config.toml
n_head = 6
n_kv_head = 6
vocab_size = 2048
norm = "rmsnorm"
bias = "none"
tie_embeddings = false
beta1 = 0.95
batch_tokens = 65536
train_tokens = 579600000
steps = 8844
Each number is 128 + 24 x the weight over its row's rms, rounded and kept within 0 to 255. Layers, rows and columns count from 0. Numbers have three digits each. The size before them is the row's rms in percent of the matrix's.

# layer 4 MLP up, 1024x384, rms 0.0398, rows 145-426, columns 240-287
096:156091114139157072091170152142089103116194205090080191103141116135118136119157163133118140147157126117116127135117147123143101146156094119108104
092:133152106093147122121136152097085145120115132127176120095123109117148114096090092156118126107122092137128148110157129115136130153144087111115114
095:064132117111109159139130155119130106146116118134069100106136084092130114142106136138135125118131145116153077151138111135144127176125073149125157
099:145123116168143104137086115107116147121128108113103118144114149080152144093129119123133129135121121103110167139168140115115107104155170147168111
106:111148130084128121087119161111125129139130130131156136144072143180131153147108096135137124169096130135151117179115118151129128152159151088138176
097:124113164142110127138133111090108153083143128119135122134174144137138130141086098122107136146163144132145117081143093143131131125130149113179171
089:162134161126152103108110148075118196137137130125135145125135122119133132152147085114128138132153121101156131130147108120148155112135151115113140
091:158074139140141133164119111122112158150143131128099139131122131147119148112155125147117119131170114133093113141104114120135106115116128103127168
107:088105155141119143160122171125185138138120081134123132148145168104124108104121137105167144118084096115124159117137127103111103148106169150086146
093:049115102118151152072160124136083132130116141148169084108167159171126175122122132147130138106102134134144115089122157136151144117171115126135104
102:098143177117143139133109097122146109118097129130124131154116095135088100147111127097139128137111145106084131109125115116120154103124133119141101
102:088147125095092120081127127116125144104138096119118131103175175124134109135116151125155139153104130121153127141172150127127135129099109107164154
105:131110123154111160157112099124119143123117134210128153090128124147147183158141149117126084165141108164119099111140128093144146091140144120094117
094:097125153106120209111103169167160071138138098094146107080117142151112161152165142140143134128108126148161119159140136132109141162133117118106046
100:092132107089138132103146145140174107123144135178116142116154176136102170108081141114113106174108156102166120127111113165106127114144108133086140
093:172050095121162169114099107106108113121121123163128145126126151109150146130143083134073121123128162132147109136142129114126139158129135132134104
128:120114129146175110107135143138093122123131140169126137148168099107135119131117155138173134121104142128118114110136135115152109110156125111148106
094:178098124110186136155137146147119137119174114194143118122137147149120134142074183114153152198165136088158076149057116120135128124112150134153119
099:134160134135138135147118127114127130132133159108108171134128157106113135114115107097157158148146118142146103146121135111158051129124137112152109
106:104167150081105127107080155078125143084134128093173142146151136160142141093099116176123118104151124135129145125101135109117138162085158098158104
103:112104127065119100088109118103094143095151148129139141096135149185132189152113113137128122159150137137144095096130146127134131127109122150160135
101:115097113132143149164138115175136128111142164126075098136131120167104111140109107083125143139124111094133140129177119137137152130119117141138161
103:136155153122146139131147116102149144123143146073160092111144086112138108122142116137118115144140164135140122129168119062098146138115100139105193
097:129144174148195133104085115124127140170136070117109159150130092114114148190155104146139182110103160117105092113111164153134116097130153112147089
100:152103121117145128129146117155129145150093139138120126119098092112152121160118192166110112163158150134135097134118122130074120096145156129109167
095:127140148106120138103098074101113117118159134130155198125132149151133146136125088108150106116158139131110143069096133137133119185136151102169122
108:105122118101116090109136114152090135118116144152149112134154115159143149142128149127120124159130127089149095130155146078143110142133113152100111
107:123094131129138142158116118124150111149086138150120128137151101126144132130133109111102104125083115111128130107139168118150126096144084117156093
092:143133110165105117146105123094144134136134109118140130144148119142120106122121085117108087134119118136126103143177129106157134091163098122171154
113:114110080124113093120094127116104160135086125139132136170140095174157112103138119119134130128139180115127154095127106147148094178150117159113143
092:104128144184119133161120112112121140113149130125121133108127101148185102112126090126153128127091146147205120109132148132132126100140108137070162
094:131162140139110083123088148104145103154126152136136112126142144173128148144165147146139146155138128160147123120161119135147122114122110154157124
094:113122111147106151139107131138164128095088175060114111135126154089145133111122140172174106093071117160113133135120115154144124102119157122118093
099:096173142133129122130141132124142159117134107129122070109097163126112121121181127152125155180130094176138139120156121137147150107100139121131126
089:116106101154111128164122139101145143114093130159114147098084117102148109121127132113104103143100109133129116150162160142119129108131137128066108
093:107150124112132101102142116132092078110127147148042087160131102116156086129112118098144136153114134118139123119124135141112139153119140125137166
093:139067139118129159114155112147138122141093122146148121127127119143115107157129100113148112118122073106145141150118110131151128142143108146135148
102:165113128151174112124108110114134133120085121121110113118116064113134114118137101152139122168107110143144141147142142148114093150083115164115120
097:170107111104099114141130126146100180117121172177127120137146127146164089117151152138124124161139147131106104097134119156114158109143132113141132
099:156133180138138143158117111121142175163145094135148118141184142118137160159138128109124105107127151085142108148148125131148120151085150088130145
096:121132141160131126119150153111146107160121128130151160113092144168102127120121119080164147063106130071119125136106071113131153151111142124080114
089:123093093121101107134141104132153121121113134124143130165109101144159131157098145160140124136107128141130134150177143060142106118129142150151117
098:140137126140116092147099126157125172077147127161107134091108125141093154148112105122062110131116108155109117141133119136147127100132116125140141
116:142124082136128078131111185120086147137119143118094104132126131129111060141122169102157111075152119176130113118074133125142115089110138145099139
092:148097083158112150177145128120119133148102141098106105126115088103136136114088127131120158157140151135115127159122096149108172111135131076099156
094:145098126134152126126132115122140131126123101141098134135171095168172161122125154106116104139146128160129155099121136135162130146079158130147109
107:131118102134126141158156119145148067123100105139100147168093172118134143116099127090120127161089146094128125122147123132144139143108125119146171
098:128113130097132126136104109087129139088139158159127151072170174129133153154113179116152144162124103104160124133090120134141119118132120143145117
102:105105102116165156135109162164095189152151132134123156171117142139111110102080148140149158118147180084131125144108117119130112147137176125149145
093:124130131153100162152135092132126084102105094134144158130097148115108132116152124144101175084154149160109116148123174088108130130136102130147144
100:144117129106143113107152174176100103167099105152099124134128127143157136164117161145146124130147114146142117157126115127116119123126123187113119
098:129131120151133165150142128118105128102109129154098107125130120152123097138148143125158146161144121145117083114102106107122127103161123168100150
112:165107145138139110138142133142104146177129096107126133097106134127118132113143115141186121138139142112127109124129153137112115116136119113136143
103:105171178119112161129156116110136142120148135105140131117128139137143129120116169128147130109107088150118138157147143132114153162121137159146138
091:172138150178144147150098179169198110117148145114129162165112138119132177114109154101142064126155110110114143102105149137140144118156083122104111
107:170132170115139132184106141125101160131158078134118088133126138168132099157127121126147173095144161144128120145143115145155141127166117088099136
099:162130103178092124142169112107120155081124116120128170140161117115118130122089141184130114090059095130139144120139129122117107140127081151154128
109:120107134092125136132121126133155128125108168162103122104116175115094133109116145162161120173142123105074121121110099113134148083129131091105125
092:168131141143156087126133101090115110116152139154088143148155115143113111145126181112135098104116154089157131109137111186140153122113100126083109
101:140110124132157123157172137173125155112165128071162137106129145134103142126164147129130114092106139143115107135144157109119141118102122120111139
089:150099102125137148106168146143131160168100100124154110135125130138152140120087125135104137138136147084162139156127101180119126109135153102102189
103:172098128152136087092136134162114084122078150143111105128119134134110141110123130181151157134169115128098103153127129136153158156124138142135078
111:092101121110161083135131145151107103106164117131155171145132155121137148127149160107118134116145133122133108142117157086140142100138137134097124
088:145142135106146113149155122142119175121100153094106100158121109148156141106115113120135150063109176125150130126148169133140149120134132109146164
085:111127098127136160119125117141108164096117120111125077127128105153148073163099156119164151099126087160105081147123091126154116143127122098140138
105:140123114100089139108126137119137089118118158161174125103091180117197142163113091110122123148087105112151124112118113170135148137167148099129149
080:097172167104091145093124107132108177078119127105170126087112108144134107159163136127126118139123093121159172129092124126153129112114122132113137
096:089157122133143094081132104131144161142122133130153168133171172138125166148132153123162080139133139064166104124065147110116124169147152080078124
104:085184129159127129143150163122103147121105130129115123128100145112140089122103090088125156146166152117120133103105108166129126099120136123094126
109:165093101129114135115126127134130093163139130120128137167138066111131094137196119176081155127158109163115130085156116146136126105110116103109146
096:104106126135146151096158137169144135136106105118147140099106117096182101109132121117130109129120112125118131095109095162122136119110160151094156
099:136095137090131165104150125122157163101113134137135157103128151153148173128088144130141115101112109132147165153136140124123117158155136171130161
091:129162144119129119095102123129145107123129150139101150104154117180176129139157115114097094148126148146121113123127146146126124171097198163191081
095:132108122139084158130089092168118129112150086129124142163125115118152158143109131067133169128161124115160155109093077095146128144133126137120122
106:114118136107125087103082106103144140128177168148145142155115131130108124100153129133163147163106110115133159125107127094107097126127094126143164
114:162146143160110082139139137127143127161128142138141127147097084131116151165119148130142125101117176095120155117101137144133129124121162071150102
091:133123106143108133159134135119123118128123105143115113139145110155159117124096146146150120081115072088165134146103111111141121161165103119099173
104:116152119189154140103150140200114106124094151110103165199114152102172129084067111146125144132125107119106133124139133186139152107108152126132112
097:152126110103147139142112148138135185133130131158118073152122124116099104136138143148157101096143120110139100098157119172110139136126180122141121
101:087154159108108132118125108147148076107155124159142086128135131126096146120104114157108158155117088124124185141110153127165142150125090111112157
104:141127152109140107153129131170096135160139173136109115071110139137126096117109119129128119077124129094136089118128146120137125109110119155119115
096:096138097126144087129120113089075114110152109150192183130162157112134162143076143160150136086072131129120138113116148117150104126121121144141106
104:086102107141147110113112127178152092132174132168156140103130147140132117137138158063156149162150156151090097155110120104111073107110136120108134
113:140138108174110142119118104118157133112152137097175170127088137142123135119158117186130163120102142105138119116111126077161125159114117116132141
097:102129123152083119150124126102171157123115141131137114131100142092127171108106110179141105136143156144124146124109138128139134138126143120175137
107:121133104114152124113149135151121129119147086141156143116095117137132136111121118132137206144084083117145156109116189100107117113158128123140128
094:136118094149154126165106118142124138109154155146149139059102157176089109149134175122129148116106165132124106100105164124149130139095094105131117
090:093128115070141121119127091107134094118143108112115159115087158135121104153122142122078096104107130157122112108164126148148152118108113164106109
112:098158141151133165092131131145109180105125158107165117138101148081178113105141136128144112123131114134115173107133121125097116124129142146126135
091:120159144152168112129111145072100128065131151124139140127188114095120121112119162155148119143161140102147097134091172150101142175113145113079133
090:072138124149126159147093158128084143090144145135114119114147130097161161111170172144160136126133150144113118088101111135126125149151118149114074
112:121164124148141133107109146153104108110178160096104119138162142116125091100171145108134177176134104093107168144151120138139139160113154109094117
090:138130149115151064094136151107143124139142137121180117089135128165122107147121083156124148131116138133146136140148114138123155108150115117122110
097:133147133176155125155158168147146112137135133084139150109073130106127101102123152169137116156134128113127198136102116144104149181118139129094120
106:145091144114135131164166144126077112158122192138132115064091143142128156130140144162126096136139138100141166145145196133128098122147174129118136
113:088120082101111127131135117107138118124081083117131097102074103134157134107108132124113104133092132081126103081145144155099157117133161121128123
105:133154143171119135148123139138090127114132145096135101089141121087152089098123101137117125158122161159113155112165111122101137127169123145137112
108:134144106145183108152132116137126169157160107118110099114112158094124138074131134081133089151140117142161138167115127140138127137113121108095118
096:091127103083103099118107096104082097119131172189104110106147102099137153150133087114109141177145100124129110088196107160125111181111093125135120
108:118141105157127119116151113129110108103134165114124131135108131120121122155095141133154106121142099149130098124107123103110143141109140152128124
102:185095092089142150114138146130119090149103128123127127115078121145150132122140158141105070171148127111186099117143109075110153118164107146097108
115:153115088119186162128110142185100107107126089103115140140111124129152141133160129093120120133160138131115105147129155139153084112139171141138111
094:126143113085097104137127165117113124145106141091146115111083143103098127106163125171116096121094154132101142158157119119129144161144101167156101
089:101098102120110079137137135165101133119121137142082130082095149146114145126155165128122139125113120089119116085167138133145136081126128118142125
091:104123153102108112107080089102109138112103145146110099115094094080157122149168171125139121105114133144110148118153146098139144098143118157073125
108:081144103179128148138118138132125112145110116078115105142137132141131129118141187123164171093161145134132104159106092151090132136096154101133111
103:113114096146155147149136152156093107129101155102140121138144158133111087115101142124105140119115158165147126121150134106104089109123136143129158
098:108115129142131124108107101152115122119131134151096127146139131092137095128110105137110136163109068140125150107126115148130118103109155138109116
092:092191105130114105163111112142093105129151124129115081110144124137121143137120119103130117163112098137091155138132134163110146152138125163117139
106:094161113102122144145092122113104173118154115140098112139153120070136081092137126123161132121111142087123164130094119121112131108172112102105116
092:137183118127172113113122141091136144124139109149092078115114151086128122105132119161113110143186100124111133111103101133148190142164117113108127
086:126145158137096115131119137106164148125141088144113140123140128147136141164137122187105105121133075156118150127116124116130155196133131111131126
098:118174134073183113089113133187140132155133121161102104130108168152121138128128141078172113147113120116133119118096161103124115084119133123116102
095:130166169161127087115135159120094138115183136161135131153092147101144115104128114097109122151065121086140119112157075160133180147131132096150183
094:189128111158129134121134085130123151157087121146148156115115114110097098155116122116126108088095130135104135128096123126120130135125112143150122
116:145115100134139106127157154117080090144098121122127136111081116118114131141132104146121084153093139140134142088122155121114153138130129119135110
093:201135095162118129073153128156132077171155078134134136116166107106128150153106081121154122123110133126137133153090138163136138185153156134156158
097:160136136082170137150122138148129152088187164175175164150120109118100144124165138170132153147093117132135132132149112051120157111134120109144100
091:129183179111132124100097123106153151119126113162132116089120131100170127094138134138142115144094130109115173083119144132124163134125133128100142
106:113173171129115140118163136128123130107122107060124090130142118136111146143178165112115143155117152112107126131148160109109123190155153184156152
112:111123147107147117128180139133145145140133126136076162168084098143132142099107174139143111101114126140124091126101123091165140111139137100118140
103:127115106136130134135133129126106141138148108115136139160141159122138147130128141121124180095165119032213127111137104149142106152139120132112107
091:113134159133129117090135141125130130101125148107105107133096149136150066123156138160131113152130078144115126088132088156121144170155175135149143
109:139091118159085123143151103148124101191127095139073094105080171111135093135137103135085118189149115124134134121099087177130131095142112108143121
097:134125105131192108138137129143116124088121122140117168081110131102110139148081130119099160125107073121132090105119133137131060107091148103129095
094:131123139133146144100059142167103113122130137118120149140131103130097109089104152150100163153132085151143118156154125100113117130097149136180105
102:109138166103141104119109121128189112118131116110126122160128057163154121135130102171160177116117088131125133162127139106120103125080129146149158
105:106148149155107121124129129197132102125112114147156093161156132161131165154092146126097145073138097168155126098127153082136074107143126128138133
105:147140123145108139129105147114118106065093130105127170123146192121106153180086151188107122094169115149124088123129135112076102104171132114171112
091:123195122109142124106176159111138116155119066114089167133157125084148090146160136157131107115114165126110125184138140112104114177103125175128139
112:138115148149131159103121135135111155103137174096167156093096131132112102139163166114136142149109162119125146140113088132126126131105116160125146
107:098122124128164107163152130093141118110149166133066132126095120107105075119131113120132125164117126104120131101149125171158132133158155096135090
098:130132120126116117128102144144175105153099145142141120115121105136121130130041133113099108135133097162126124135154106167129172129134113125113137
095:143155133147132131150164156120157087127134118096110115086100112093133100151113155133168136097107077110155154142137098169139154102132148097111121
100:138134132129120128142106134133138094112096140115134122133108112126111082128128158168142108139107152118155140114154129081067143141138136159180128
101:094137154140113124146113110125126122115116108084122085154113106077115135123140083122157132128101175159079110133136120125117137181125111125133135
096:120150114119092175113146136126176087095073143128123151147129150126148109105155099161112113123107118133124125138163113115132129134176140135154150
103:120135118102106127099123124140141151114116113137107065121145119127141144105106101115118165137093118157109114071114068132131111142158132175122185
092:137171156162127177138104099155137123112124116160127096084143122158131149133128126113096138174159136123129094097114144138101124152116145144126154
090:141138127110097137155193130171139158149116176112162112134142126153128127154126117121114116163128074095175129159103152146151122131116147119103164
106:103137119132130138129127084145167128117112129141159130166144143132128153094107146100122104127136146145135122099140091167121108147117115158144118
099:163086121085176129135157119125118056119207176158152176107112119146093147166105135087099122124140126157181138149116132141155142132135140127133140
114:109107111139074130141156155109149149162112105149136127078104113099121144146134127151149087136151126144165157116144192108134131120175096119104090
098:161140106124113125128155111118137121126114120090203133150150105108141134153113107110084160111097144098128138146107114124120122149105150120132116
103:114151123126156129099127130119129137129115133102110149153156141076173153113150122176116112162152117132101164090117135147103139131133102127098125
099:121138117129108151166136144083154148152087124128125099156061121123157072121124129136179109102130143143137158151111099134078096091130173150112141
098:155098101151130123104144108140119136088131148124141130140130101135085087129126116107102161094158127129113063137139133106144097126124086147158140
101:134132078108110123132124093150088114159125112141112141116139169152137136159139138078126141136085121143134146115136112146168134120101142092141144
095:136152134117136100123121165100107141147120077126111079129110157151117127126147113130146127152135136149147121094094084085170141168111143098158110
097:133144100135186149142096151147102074146119111169074091120172123120140152127079123142121133145150134118140125109096094127136119140146196094131125
105:166091097131153124145113150162133166174154169103118104075110129152068147125117147151129124168147123136117134147081112112128115172092174124118156
108:137134084151117108152180138165129159137113086124142161138146087144126121127122130094164111152179127164100128160161087152123135107165097173153157
106:151161128127093087122147135156146088115120151105172123136142140130156166130117114128111127106134103113133148133127188114143111068084164093098099
106:110137164129178099094141154106133095195140124094100131149095120119091111110154101125164134123138122139157104141149150106099155122082126142132159
120:102181157118124116121118133148149143166081127144140085166145094136146146117165114145160103134155120104116125114120078126121142169155143128063146
114:121158148103139090120154121108120078118137122145107093144099136133149137135125097133142153157102115120077122147155102124119119100123139112143112
108:094163141100126171081121179138102134116098161115147148127100155104157084130079122147141102088126144122140162150116105156065136105118169130101107
099:132156120155118126129122101092122141156121120083095086168110119052151076102120120146106130110126157155070166117151100179141138145171140155174144
100:110137132150159120116153121085107121149148091092133104165142124083192125116141152151131103106117104131130166088136108158128166132175123141103117
102:158156131136147171155117135139095159109163158129138178120138127129139146105143125129090151130114114139122129166163150134147111091155089141063152
112:116154145094174116142123136139105064113136150141114140134170111108122100109099143141138111124159122149112100134126195112156093147095129164137111
114:122122055125136155147156125156133130155125077133127129140106132122136106091113136130086119146140121148117142166164109115129151131107124134127160
098:133158142132105148110158110154129161129169113145123090152128094144105139153108177124133170150152131098152135127080159101111129080092121112111095
108:093154145162137143114146125137101109124119123112112124131129134133159099082118135146162111111130110132127172145094109154130166104135138131115127
113:116098159125139144103112117137118121098167151136133134116121155121136194157153116145126146165123127115155139128100139103147076161105107110133113
106:129143154158178096142116117097107140154132144091144143119130132093112110122167131098132112149142125163115127168130154129095109116107136096129113
102:096109103099119131101145150144145077118152115172108146147140144120139152148088121132119130088131080103130117136110112134170087110125132089100129
102:119116155166123156129111137120133113141150138120106142167136102133074126136050135156094150142125067177139132114138131160092109155116084084137128
105:114153127158129128159139148142120131118132092124103105121144140071176119110145129115136104085134154116097125124153140162099170132135164158129111
104:114124122122183197141161139146133171108126118128136131135102147083113091099155188113147135177150148099158150116109136104098114131123187167111135
117:175132126146173114188113143088115156097132169118092098102161139150135082147187159105140110158133136168130121159181126153141118146154130172146133
094:146151081104188153124160149148098130120123153123158090139152146111105132138097149128126165151137084129115120127159137102116115143105125132166085
098:142180160133083144134148114121123102113128058071137133127157171103091109139144131148122125112136159108143121074160099142134125148146101167149097
097:110167109147126140147135155165141093133103115137108148141097134097099109111070114092176140115139119141143069156100060139087161090149103098136107
102:157087149137097146112159123127148114151146122120130073123137091126150119119163109125122107157141077161147063141141119113114115138177079125148181
109:135135151141154116146129100095122158121142108111110133126146148128103143137161083106123079095138126168119143091146150137124124123150078109139125
098:142123117139110132128105163086142166104128139077082107148126115141132098123127094149124163142102083122146140130126138110120161123129138115153138
097:167163141114087136121121125112098101170104119146089106125139165136148122131107121114160117114151155067148113136113126158124130111133151112170094
100:118153150137140097139132133126066150096125114105153130145128096099131126106132116151098151132139100133107103147128107126116154142130094123159189
104:110123156073121124121100101154165120155134115096118127086119094129127151140151127128142136145102128125129098126133135082131183127069108131140096
095:113181144136159122161150123148109183117118134123108122103144121106151113112124156139155127122168133099132117147128112151091104068116164151126134
112:096118120158152163149165110143076154126142147140152101146114149115103151123150125137148119145137148055162134148087131074159129160107110158108130
093:129110135173129174137143153162091128114093152117114112122152142133127069135095116150137131138118099130100134103154098078106141090136163183136138
093:154128156125122128134136161105141129133136131111081100155146118136148116112122140120108118147127143155135114139170112132076118082075183117119122
113:123118103107107089098132109156112112161106083147148112100161168165155138175117134082112135139130107083186103132111083160175143138128142111125139
114:140121202138124127140150134114120138132141123119148126125126068176139101148170148187140171102135106146093126128095138128148130124143078097158083
109:102125123077124111101100100136131146171118165121125141122094083146125144144140131090122123073111102134119150140143166144136132104114097122076108
104:120146129126122151155125118087128139135143123127130125114091080121114078135112103120134143092123129103154132132134124117098108145109131124080157
100:098166161116131114113126107125111125089136101170128144116136092128146133115171144105150137121147135152097137097127151119126114155133117161120139
113:124129143135157108133076106145118174084117137082127100138160096109128119122120116117101060148132140171133130139164085151104143130088132125130143
103:178113093112139150147095136157121107107099166142079136157114115090151052115115115153135145099104124133141157117079137134123120073150101139161154
093:176127104143127101148127143137136121145140139161136116135151159145117134167108167137159088125133144139204111152111154183133134122118151137111118
096:133102105148146174152139126127105119151133132137106099145124120117142129125168149171096115135151166179124146123130135156155097124126159118113165
089:173182181168132088133122127122116123086127103091119085149168123141137086112147205107097123155127139086129138168139135120099115157152120129106141
104:137079110107117120164159100149121145170172108175082099101099112147088100152196123164102100103135156126110089125158129160117129086140130129122092
105:114130093128149103128125153109114111141154140161163133099141146141143159144122154118112144147112122111108138170117129153134132152118145108118110
103:158122111086144096131145110146098139100188199123119142106128172167127160157100119114124137131137143173150110174121157147139160105106121119146085
103:126118097120134119125131149133126106158187132102079136093146129144145126139096167117141139106147129152125149136111140148123157148115134132075189
094:144168098091147138083121144147117119118151152107123118115071119130127140165117138100116118133147123103138083161085130134123163117130127087127113
114:140073081118163126123130131126107129156105138177114138047101136142160147136077083159149146084115164122126120117126103153107121123152139072102100
098:126125118118174164104119140173125060118105137130130135133140145143133160095146125132155090113163124105123111147099141136101160102096126122167046
100:116108137132195139144161144127089135108163139153142161167097085112123112082123168166123126105166133086121094114111138105126178133138126126136125
099:144111087135160117140108145095184134154113108155120119128135127123144167128145142127121090109158112140134130129140110134093142109137115126130101
102:132125107152099122138105174120082135095113113142106187127147155089150147104109096128137123124116108117156122164126114126120099137107071150123075
089:133104092121125140112116116104131133080145163117157154140127161142108150138118102154148107144112119188122124101081133086096157120103112133151078
095:087112116093139110140116099119114115122128139168111124080146070148107153163167113179104147146153147137152135128132144097135119123103108116100125
091:110075124118151129164141084118169125145164124159135129140124113128113189115127087091136101127163156108125157138113154123130136135070126116103135
096:089148158122119166117123138145116128163108105110148138121119126093140107141128110164148147144136132133135108127156154086139114154111113123161079
094:114099129104124123111133105112131108111109154112173135099090104148094124175112132098146088131129124160147115167149196114148121155135108123113133
097:088138091084161095155147134107147163135125168143133100149132148056132116116110157105126145132130104103083095108145108073128135107145093105117160
108:083162142100161131133128175132154117139109147116116089107184172136127118103144118104136112098138124152126151123131149100156111156099147135142094
090:110110152051174113126124136110147108105098131149133114121127089131125143145096108125112087134143115139131118145109157111103130156137200136154103
103:160151107100107129134109130123125134128130138135106092117125112121113118131143138119172139134104145167131090146122083128150122150116149130139106
086:133151095134113112112114134100131157127143152172147131161111123116149104123106135131124131142169154115095145133134119134185114130159102106096095
086:139162051101119161135128167122084117118121153105100147121137122179104097105093124142186099100110132146111118138164122126110152151141191115131133
097:138135112130127137132110093166149163163100145119127102134062137120111155141131123135131111144172132135100121169147121151132144172158140100165171
092:081126101119135070112142115096164107177151123151153167094137126158119123141142110157170121095125127181158135140112128111138131144142167147121094
111:115122156135149114172093110120127141151113099110085117113145118102098157120158154094149141120157153155161107161093105159152143131121160104166130
105:122141133159162135152168133141123094153132100107104125141106117109113107117132121083106149124134159125123103151126138171150144158122111121138138
091:132136139189074124113142127146164111127149124126132149162078156149137143111139119164108145129144112145125149138126092153171134096092117111097144
089:161133068125103175141111137178122130147133125138051145172131156127103105141094143089102175120131125088154082169104119118145152120086147131128095
104:127089138096115125120144100104135114162149181085155143119140116160143193157101148138082098091103114123149157122109201143141130139127097130095112
116:157154106101174161138151088124086137116136174118114171093117106126158176135110153168157140157147133129105158146163130132152140157127096152159187
088:113130111120110137119138138096166121155125067088166092144105148177090122104126129119130125105144134132132073135124051149137109162115172138172118
103:148147097122182129101142134125126093133123135122127102125162139149139114123107122144099137083190125154132116116125099131133155119128140183137175
105:115149131111132158076139119127131119103146166126087157138130129152124150124114105180154143126099147142129108091168120124168131159109105153108102
101:155092134128168103156116105156114110135149137149143190148124142132106140131140114090159122092150174089147134146127128145133101141123147126079118
102:125152133119112078110107159063106107129143137099157116143116148172109126115134117122095176142098147118125130104097123125127130154135102121137136
088:168126133113100143138138130084134154118133109167123119135163097153157159110111157092124093107128141127113137139086137148119132127122162120099114
095:116134104150120150138108160100164100151125145141092149132116168116112159105108084136060155110151093128130125089117112136100144132130140128166141
096:157112127141155136141148147160120164126150149122113112179120153112133129120119142147107157154124175108116149141153131123107157114132138176094148
096:151114130140091133108154108101147125132097112140081133116122134137160107131148076139103133107062095141127083120144140141150151079104129113192136
087:127100144175112168134150135141153126125118090142127126137108186132120088139133115144132155203125145111138150132145124123127114082122111121121152
103:085126147174117105118145085140168132131149133105140184105104087151143101089121069103111139172115130157138155126142165171145136125137094155111155
099:122117147121105134128105156133139157104153122134096127118109129119083162116075142077119076126189130122158104132171146111135136136099136133140104
095:130129157099112088160125148135141178149061103102125122086116097154125120120120120149136105165163099136133119117132113121157083153164126154153117
108:139113142147098133180132125140091129153106087109131125109171144090132127106135145159078170128118112094131189117167132150139118122109091091116108
121:114090130113079115123134179117109147141128147103136140104101146116116093149161186113133122142104117129103107132134154123128135108122134116131141
106:099112162126090134099139128111119113138145151110111157128155118152097102105125139112114160160093137125140081139095086100137111153104148138122117
104:175151137091192106141125113107137136127178151175112107137142115115136127098150164135125126143121167104110091112136149107106144113137152128105107
105:107131120125095153153159156132145118139108071166158155134105104126173078085159117151154123127151124081138138127150116144049118131157129120089130
095:103133125133089137138140113100130144134113081145146127144101132133116164132189129125136083142139154131132119112122143101097126146112101108144123
094:110083114080111112096123111185147070172144153141138165132113159185077101168143113107168125133166130124146075175126105103122125196106148145111170
097:116148145143111146108116154150177090156145130137104135109105142141158081135137143137140112109087132165140115092145132145103144121139140150129122
091:162136150161089099106160093105136120134168135120073122140142105114153128124090149124151172109094146124132094111123102110113151095162147137124135
098:130092143136127154139129130132149041163148130085087116141131077123154101105187121154109153108095161165106154091135132118133123174132183130136174
090:133113155095077164116132156128104182097141132095155090094099117136115116151106137146116149123150137108142133124123136121137113143124118165125099
100:120124113128081131093128128127187096160117139156125135119097118111120127131119106106120163182091077150123145113144151121136148126070095104123118
094:095114127116119142162138159099126131141095118131121125125114117124137162110156128092135121128125165123127099148140151101150098110081121135101146
107:122097115084173132116126082159103102115116104129152112148144103191116131138098165138101096101159103107157119148087110119156141165134129087148117
083:132106108106110131110158114128125129090111148134157183116110115117099088134127120103130077156087122113104139097174162135127114119120102153178111
109:117102108113107102109166142142139152087125161142111156110123095164115119159143122133169174156170129183126138166109140096131136106115103107132163
094:109119121119139141158141119116109129106130121123123136118071147132115125166135163083146099161135132158123126152102166095118159138118114176131117
107:078131167114170113110120139152115107107110180104169163115146107165124148114131103126094137129100141143151067156105149189127130132125079114076110
093:089146169108077151153086156104096130136101108143079151129161120099125137124132159120130133115115128118099116107102118096097109161160116110102107
096:118112091072123152142120112148139161125151116102119137167096173095149101148139135137112132115099109126173148091118145120165170146112050072168126
100:103130162143103118150126088125113124101111149074138107109105076170119118119146096188089136145132137158110147123129159142090110141170160159149138
093:123107139123143109117159106133115108097137109122111100087099127110129110155136138125147113115160084135129138141123149161106161123103134079119138
094:106110116122095145135167115110130117122123128114059110123108108051152138120123095157078126144116110167099101112147142121119151158150117096160111
100:133106125081173068111147135134089099178143105116154157151120137165115129132124128112160133151147132110135132078133104141132162185131115115117101
096:084100133122126148173129183141146122109153175135097117104099087134133101091121127102139132172120094147162080140169115099091108133109121167116115
098:133114129154130164155120133100124156143148096111115144113092117161143136091116146134136116130110142134142185148148148098107116058168133133106091
094:189110114102069134109161107129095120124137161117124102149131150124134146129105106101093129149157130129137080118096119133116076125161110164145131
099:129118159144142186119116138194114130107122138119141144163128114141092129098086161113164117147106123092100150157108127146117128125101177162103137
097:144109126126113138125114131160121107187152126187159119131113098163122165129138148140116123135136138086124119155152102159104112107166136111149129
094:129076154123128123137121136099130127127157133098126126117140110162137094171116128117130121118186142182112105171079129104180115149111117124134167
093:135127121124115148075063122129128139129078148131140138124119146093107158143101152135151111131143117132131095078179123105117143121099114114112088
106:150095144108100146104131130122129168093146128126096087132125110108126148185120167183136126148155168121112155153103110136116163150127123120122172
096:110162119133163126128089146108157160136122166101136123158152129074127083099137118086146123125158109120143137117133125126090142117140130150077169
108:139094116088141139144117161111098134086128159143131125097155103116152145140080142140099116126157142150107113153125159138144123091154177133136135
095:141128111118089087124153133115121127135135091153143135149137175135114099155143104095140118091139104145131140176100090133144140083162115138119151
114:143174140131163135160119137136100123101130133120119162110110135136116129139132139177107160121146111110124112136117100149139134149129147150155128
091:174152154141154172123114121125156130140135103149103074087112114101134147133112149127088117147137106163097126144090164121144117109139145133147109
089:160140116112181186147120075147113138092146162101142163114100151177120127114149144115116153128151173119116108115134153136164146136131144154156127
105:135158082102169074117115179105143125085125123090129119134096117109091135159129095118154072119140128140135158138100121143104083112167121150089080
098:088155110092130127134139098072133153081138134153086139119167111103175150147119112145131097103126156109158134126182163109146153116097127143157079
104:142093083127155130196133117131131133160134127120149105125100154109146143124089094126145104127125122147099101136139153180125132110187133103106144
111:151155117126157138170156116121130113139156160143063118093149139104072165148121115118114120156183149094110097129129128101099162125105107154105160
093:127137185094110134136085136112118107102091151127170137138151089135158115114104082119135114165087105148140089129128141121110100119152199145071091
089:146126112156158119150071121102123104092111139117109149166168122112078144088142123147119155079105148160127105117099149123079109131126122161141116
107:135135148107121153125122115099090132114105109111136135114142055130132078114115122132120100063155138124116186113179113155145123119194133141108108
098:093175157141097118108101139116129156129136144057085114152109132117163165091156109141099105118103130124119119128104162115143119170094118135141140